{
  "num_hidden_layers": 15,
  "hidden_size": 128,
  "num_attention_heads": 4,
  "num_key_value_heads": 1,
  "head_dim": 32,
  "intermediate_size": 384,
  "vocab_size": 512,
  "hidden_act": "gelu",
  "norm": "rmsnorm",
  "norm_place": "pre",
  "norm_eps": 1e-07,
  "positions": "rope",
  "rope_theta": 1020.0,
  "rope_fraction": 0.5,
  "qk_norm": true,
  "attn_scale": 0.22,
  "bias": "none",
  "tie_word_embeddings": "early",
  "parallel_block": false,
  "extras": ["local attention windows", "gated attention", "exclusive self-attention", "value embeddings", "hashed n-gram embeddings", "an embedding shortcut", "learned residual scales", "capped logits"],
  "init": "normal",
  "init_std_qkv": 0.0603,
  "init_std_o": 0.0,
  "init_std_up": 0.0603,
  "init_std_down": 0.0,
  "optimizer": "adam_atan2",
  "learning_rate": 0.00227,
  "lr_mult_o": 1.31,
  "beta1": 0.95,
  "beta2": 0.98,
  "lr_head": 0.00865,
  "warmup_steps": 400,
  "schedule": "wsd",
  "decay_fraction": 0.573,
  "decay_shape": "linear",
  "final_lr_fraction": 0.0,
  "batch_tokens": [8192, 16384, 24576],
  "max_seq_len": 512,
  "doc_mask": true,
  "train_tokens": 82430000,
  "max_steps": 5243,
  "dataset": "wikipedia_en"
}
Each number is 128 + 32 x the weight over its row's rms, rounded and kept within 0 to 255. Layers, rows and columns count from 0. Numbers have three digits each. The size before them is the row's rms in percent of the matrix's.

# down: layer 8 MLP down (transposed), 384x128, rms 0.144, rows 45-128, columns 32-63
# up: layer 8 MLP up, 384x128, rms 0.144, rows 46-129, columns 32-63
down45 090:128086133145060115099133107136141118187164143119122109098117081169085027111142120119141078146159
up46 104:125167047071158149134077134131096108137122090115064149149111121070100130126121131091119135162106
down46 101:100142163141135148090172133179180123153139110136142134095103121147112178123174154164107175170167
up47 090:127105128119176126102115120145113141116049105138099179118116132117129108114133148127131105140100
down47 102:142168074104180079140085114104153159141127153124099127141128095119093159107172149107165118125092
up48 099:098072088087147129106102144150175097079112096077078062102101159168052160085131122113135155124100
down48 106:153141105136128116177104100076129131154071130070183139137072140154101235114103179089176123149151
up49 096:136165094077152098143137126111115118115127097163102098128136161021095172202116127075122196172148
down49 087:104161169104103132189184148134154151127170086107132080126159162115152117161127119127143214149181
up50 097:148138151115101100137114151129086177131092090131091104141101114098116201173157033092101139123068
down50 101:083117108124081154113096121088133176077122107160111065110132144131130244134112095170199183139137
up51 102:111097116080150186095144118107151106147128135120108159130122164145121131129158118103142128083127
down51 097:118162100136160088163074150125118148106161083179119115116142187117164106124087107129121111135144
up52 098:104168099149179118124094192137089143081168103110110084160112149121105120173156153148156121167108
down52 087:117133105157031158149107183154104131165132132148147187163197096144147080187103105187142134159082
up53 097:100158176052108144172063074134154160080162135098153172150137159153130137115124200095100172130119
down53 092:168168119182225176123155110073124071120127087142142099141168120081117077128118096130154113112126
up54 092:117122165097152131101129102102154157163131054106123132124183118085074112104127151119115085207140
down54 087:099163110185111178163131088187123129062086115092072107078121153088119092113155127165052140115099
up55 107:062111133104139085145072123147091145117153116078150153124136093160083146126135154087127165145131
down55 110:158161117113086112123096150088113150162065071155109171111174126091124108108174119178131071135164
up56 079:126130099062175104176072096080104139101143124129132121123104148077109142096151229094079104083071
down56 074:133152123094123121208142166156119143126144153156179132092125136100143056120099132157049139123114
up57 098:148166137100116108124124125125112091109163100100134207198173097154147117167135163092082104113064
down57 095:111133160101118103165143155131137082197199174130132081144149126078132149178123187164083171137111
up58 096:173136105127122189132137137110194116132106161129096119125122120141104154176131157114111096113064
down58 093:120120104116113073143138122161089130126127124096119095104118137108107134192074166211143168130138
up59 101:184194136111150122116097112110095119083166070149134110133114113116090126154110135142130173166125
down59 100:126166103160152097047147152164152123113146070173144081156076095161111050196144142079121161103160
up60 095:110173131135135092114176134127181171150122099075143158148158095091118146161113075082099139117104
down60 094:186129132150116183061119094100055182150159147154124104188085098188110121118148124154133099102199
up61 106:131151134128110101150130123165139086146141130172120186142183085107096150074127090094131144118060
down61 111:076088168177158092171111124155128114147146110173127076121161110166188148131101105142178161101137
up62 095:095160152084114141078143052117113132146104062106144079154096144105090130058138181089138162173110
down62 093:129115105172097133098129150149114121090088116150031163130209118177200146138171118198130102136121
up63 100:146078147179146162083123123141082100138108128106137139154125091066085154088141114121075124127058
down63 095:122123168103083068104135111117124112100171116082135192160159151092147106159133165182140154137128
up64 099:108160151105087087098160093134156136106127066116134111139142120139050134168172087148095124132131
down64 099:140098144100135159096146108127107195108123149124204175103144115156164120106113117117115069119132
up65 097:102125145059148185137093136063147110163071117167164113120135137119095137184165150107111101167131
down65 094:180112091166149118143144099107107144156110146154141131119125075128115137096118121176105095125096
up66 092:140092141169134124103110181107114169051123075117142199122159113135127114177134087122108203077122
down66 085:118120029123095085074092115170117142138153147164148144115097115151121056107136129161125037107149
up67 093:168102117119154133154144154170207138187095132102161126114151127107124120115135117115105142114124
down67 084:090137191062044112135155118121112142138138108184175106120187113157107016072059131125064122122082
up68 108:179152120108140127116133125127121167098120161146137163181081099135077143101164153121146114108070
down68 109:166059193142100144152109085145120100145141112140164055114195124153093170159149148152152071132126
up69 106:139115125091114077153091143050134100118086119070083161125080156115162123162112121108171113135123
down69 117:156148133151121083105172105110226043162107114073130152130157163103169117145149115162153142119147
up70 108:132111075089166180148186138138076164027115114130108118128115152149063120114221157101144125134093
down70 112:055121095083133074154147151091131135110124117136124130138094136096057112160101111102098095152190
up71 103:149144165107162149095129171169167113138084092086163127179022142079141115130168167088148085139132
down71 100:110143068109139102079179135170154082116133138168138137136110106147172162122156130122160130125096
up72 101:146130152142165137111113115152126202098090144131157113153081153127091136120117170091152136081112
down72 110:107132166149147125093116088147109133082176191085126082145113120139148115095088196178118119128141
up73 097:063170149054119148136123118077100159121130113124094128192158095145141109088112141065120094159151
down73 089:120137159143131134173065162159119101079191130159128130148179126175160097093117151106106110111176
up74 103:164125138121122174157146165134153169123135060130139146171193138095132125168174067136157151130147
down74 108:085166130065134069163122150146104146181178087171142104149194148160063134137123105120117102100165
up75 099:167104115144086138155116148088139112084084123092130115130089119111103177165115115118115160176117
down75 095:211059129156137102118117054121112104144140119191116136119107106109115117176084142115132152144093
up76 098:166148169135094117053116140186121164110124068117095140147127154118109118143146180130097063149083
down76 097:171105139096131109180127136158111155140117120186166142071138088107171117127193130092167132074101
up77 095:164140150156154175053117167149141132124162138159092144142113076115124093121144078155115122146093
down77 091:106095145151127104171151117118141071181134138136112133130101152149110000155128099119167094129101
up78 105:077167135119127153134137174169143156180167172067098149157119120125094204080137092079099152145099
down78 110:215119131091133142164113148132126060100173081195160107141188137127107145136100107091116128153131
up79 094:138133108152093120079153139136105186070118127152048136087096160114147173120133115140115116088095
down79 088:100129047151114076094128145078148145098114091128145133146200108153163151132168106175137114132145
up80 100:159154107149139123109172123085097169155140094128158102141196135149120134089122113125176072151129
down80 093:127103128069152132142111174191131140135176133069065158096158153094127145094108109114071225092081
up81 093:066119183088086156114114083104131158127152158118129085136127134084160131105143135069109139091097
down81 089:122165046109111105163157121178115080115105117071115143184139138070063094186139078106144112115158
up82 101:185117112141151162120118133135111191133137104160107122120089160156125143185147123139113158148121
down82 089:114047104084130109145118109112124143061099115198151110085113092147141077169151155140175126121117
up83 093:175156088125080142067155210064180151129095086124104148155143127140089132146137109138124142101112
down83 088:147136104141145149184105169136165112087092175092149170114093116124147143133146154150117105153142
up84 096:079118082084133109087159139159188108167103093150137119145084151093088162159164113092073126139121
down84 097:047171093153105115127140128135125218107090123168141115157173136107178149161131129104088140147094
up85 125:101120091145113136119105078110194155101089120143068148136096133170110116104123147117136179163086
down85 112:135135114130088124107185089115170132161104122128100149170121153177103010072128173139158123169089
up86 093:091100185123093093087091100158092156067139120157104135122134118159134163210170109141136127095113
down86 091:126153133127118093116151124127137187078139147097102131095124090178132163137108108121160164131111
up87 112:094120119117112084093130111138152121096137128102120119127100127105106144121201118131184062098126
down87 102:127117083137128141123128145157125100098146181123160116130128117120136137101115164155145098104135
up88 109:202135079132103104147126164150163167118096110073123143135067213154134126121165115054127123084120
down88 109:087163152185144170130093130110160155170168164069139177083076142079157149076127113089091153170117
up89 090:163197077135176157131120071164143174058131124190063108158157125048110171149108087099114139159123
down89 085:099139211151163158118182150102165139165125137176131140117104147133140058111181154130099121098134
up90 111:135093174112146156145150136073127136085088166131115194147086151180129136064121099074107153118114
down90 123:078082150115100065135139117122120150158146145136186160102106121158156142136082147150150164132143
up91 101:169100153125118161096115136153149116125176124111116139146153190124134122205156169120132134108151
down91 093:125139126161090145136156108110174091153150180087110150135103201131155103159145142138145122099178
up92 102:198105182168154129139109136114157121123137052102096192115144081135093145167132096107134127103115
down92 107:110120126069132071094208113105116109184132098141142108179104127139139048178108116124092069121159
up93 098:151150117121130071152131168080172111096126134098157120132196144079153149126120114120158121113153
down93 099:182159119167116113094130150117175094101138159130135129160141118147183181085149144175138095123099
up94 099:144165137145167125120145149153128109155086130106145134112128178142141104125159116076152176123116
down94 091:062132137113165050079138126121102125183115156095136152090065077118133057125093141142087174147126
up95 098:101149097068175164103128134074096135062138133095144105180144087093112175131143147072134135161116
down95 101:112090140193118180088181084082105162142187175104073147106108142127144172122096142127090143049097
up96 108:148084157136139124078113120102192164128182174155131209153016120156128164127201158144139094118134
down96 120:119116125170109125100140139082144141168146131185173130158130123130124193187130150099114117084135
up97 088:128160122150182129098076097109144156113111059104149061165099171176148136117146105122159089127130
down97 090:167121111176125130145115086167128142129093126157181164089080090119121155110092134203151175153114
up98 092:115096123108152131123083100160095098117146085166106114149152096113096138174132133108120105169090
down98 102:180110073065119132152112125167168118160111106090140225110099137052140182071128136147085141090125
up99 088:195167163080144193071123102135091159097094103067095100148122107143161117123121109159099159117137
down99 083:142092149109070141130153150117172105149078137134133115101155122104104066173133119121116116138119
up100 101:160102126114152091131122142086191173133133139152088119143086129155142122078176136150158114183114
down100 113:140059167144161099093148125088112103148106149131173142112058085157112155134132151162093114166112
up101 094:097108110099115149181116194215123145171057086119182119158148114143137130182139125161100092063108
down101 091:104140126107185181165174125172101107111112091153083157091100111157101120166125040110081105126121
up102 120:118173116105174193131085127098162132097093108095083125133086117059060116140155087119085087084089
down102 116:164124088148189144129141096123138034081190097153126132099156095135147044128125135154083163160143
up103 102:161142154162127165086153126126146172094103082102091112156158142049124111170175146113107096121062
down103 096:150101120181094131102123107149147072139116115153136154172161146110113000173110123113127086121160
up104 091:111185142170140106168112102127099149133131134120140118122123188220137116155150175154126150085120
down104 080:087125078160118118131117174175125196149152079195148135098141117098099120146172120114117128091105
up105 098:137169110125098100191053117132160159127110164042086145160156190091179140165143148102166150098146
down105 096:192112134135117111088159101129157117143150129162103137130121084168093136107119131176128136079154
up106 100:062109171114151087074088163127111123166133157157151148098155152139106127122157115073139150094062
down106 105:157191078133119184076176070144114134070097140134143105176045182139130076159119140151103080076135
up107 090:158143125123135102128087139127154134136175072130137115133136177143133180147149080153132123171076
down107 089:112140101118169135141153118150187118051107176067134173143155150086127178095105062126100185133135
up108 103:134153161119160193166099117101146139142122107056171132129124152134142131152117130053153118104045
down108 103:217172153140093112156152152133136092088101100130139112150107101118139181089115040099117117174165
up109 099:111157182140163158152162092156099205120118137103140083190048110108120137128175122085135153105084
down109 094:122131139119107180165142144086133127169106144090143178075133099139092071170135092086191185111133
up110 097:120123176119124095078161171149134102092183066041161105141108143135133103110120130093138121159114
down110 090:045144170096098120137164095169058109157106136150142133095114133088130042147118135111113149119115
up111 100:135096162109111159154087109124115090081120117096074148131172063134082191108171105109089134119093
down111 094:103165133138082123128134193156133122100161138161173033105148145148139141164128193155143106111103
up112 103:185172083077127179094099107127150138107149072136113081179109152108178133178195113140076118138097
down112 116:124195120140131144130175095074095168103101080105163133097188141181147080163132098099091185171114
up113 096:164129169136136157131140056109069131101144122135169160142169086136108149125175126131114108136093
down113 089:162115166107117089073136101093116153118115125197153122078103050107034122151197087152136118135173
up114 107:148067090116112162113138155132104136132083166088133166147108091144081162136188100070137172151115
down114 104:144109069148132100122129135194148149164111153087141157139099112129125125097175127070160133143163
up115 099:164120141170129130113121121143152138140091146106139133136153154115126214112127111089125110136140
down115 098:096134153069110113178160103094121138172119087096145070184157119100098167108107130138133120098146
up116 104:123170173056107169137035085078146085128110158098157088120101118084108141146172103094116133080125
down116 109:094130175136055116169128108113098114144098082163069137144106152069108161115119131115141128113141
up117 100:077135160144129091174083090162142155138084096067133198101172091148131144137151170154146115131096
down117 093:179117132116149066084144091107129110161085099141146174116133076135129130106187131177142119162089
up118 103:146161091120124135114110134078203108115172096165084143148161143135177179204158145168153132185180
down118 107:141190131091137174096124134109107122077144142101131134131102160105119214140147161067154154165175
up119 100:100104071168109130152124106060147109146080180128077177188124162157098164140169153104134123106136
down119 103:139233141134162118096148115177108087084173112130178176139140114099135091094131139122149158128073
up120 096:122135132060176097137045166080089117104131153115100154198079102127094143132146168082140132117079
down120 102:162175117115140153108090128163118155114084107094111072118167126153119202090153075201132131155133
up121 102:107049107126166133141081104081159151122155116168088160128137122155036190208131141125106080093122
down121 102:145226120125068058121153150154141104146143113153094098125067138107128145087100204118120143067107
up122 113:131119071100171181162153091091137143148123073127143181168162174115130154136102062113192155162075
down122 100:139124164148151106207131099121095128135170141151137156128166132126179118142077136159155178108134
up123 099:074169129148103150150083124126110151180071128081144171117136183097151164174167099105112102100091
down123 091:165165120161106145177121133112107112107099180112091145102096137139091107168139094094129080060105
up124 102:168127155191151159089122083096151148111114142139131180126131117110145152144170118125155111159133
down124 099:142103176130092092123108093139166195141113161146131178137138103142151206120164145139126119132074
up125 100:067155104098154142117109139068177084125123088157082146142079088177082205182149147077096101157072
down125 108:109136095172115120144138074112139176185134121066087114098120171118100182065122132118115151167140
up126 094:122087145146156068174143141139137078165087104063097122096100106118154121171215137125116176116114
down126 091:103120149134170129114179141085124159158094123095102146116145088177130000071153133132140119142201
up127 094:118130115102183169121109177135082127109140144139146154185070136166091163141165191108153065118102
down127 099:123154116138199135115143185099108141076171138135160087150119165102075185110088106145136145113102
up128 094:124155174141121111093081160139103072105119128090164144166160163132135136118108159164100112145148
down128 086:115087157127120134121132074086096150129092136090133088126160128132118119105088047124133182070102
up129 111:136135127067102103121139117063177159115104099157100191142116146126091143142143053112143152190117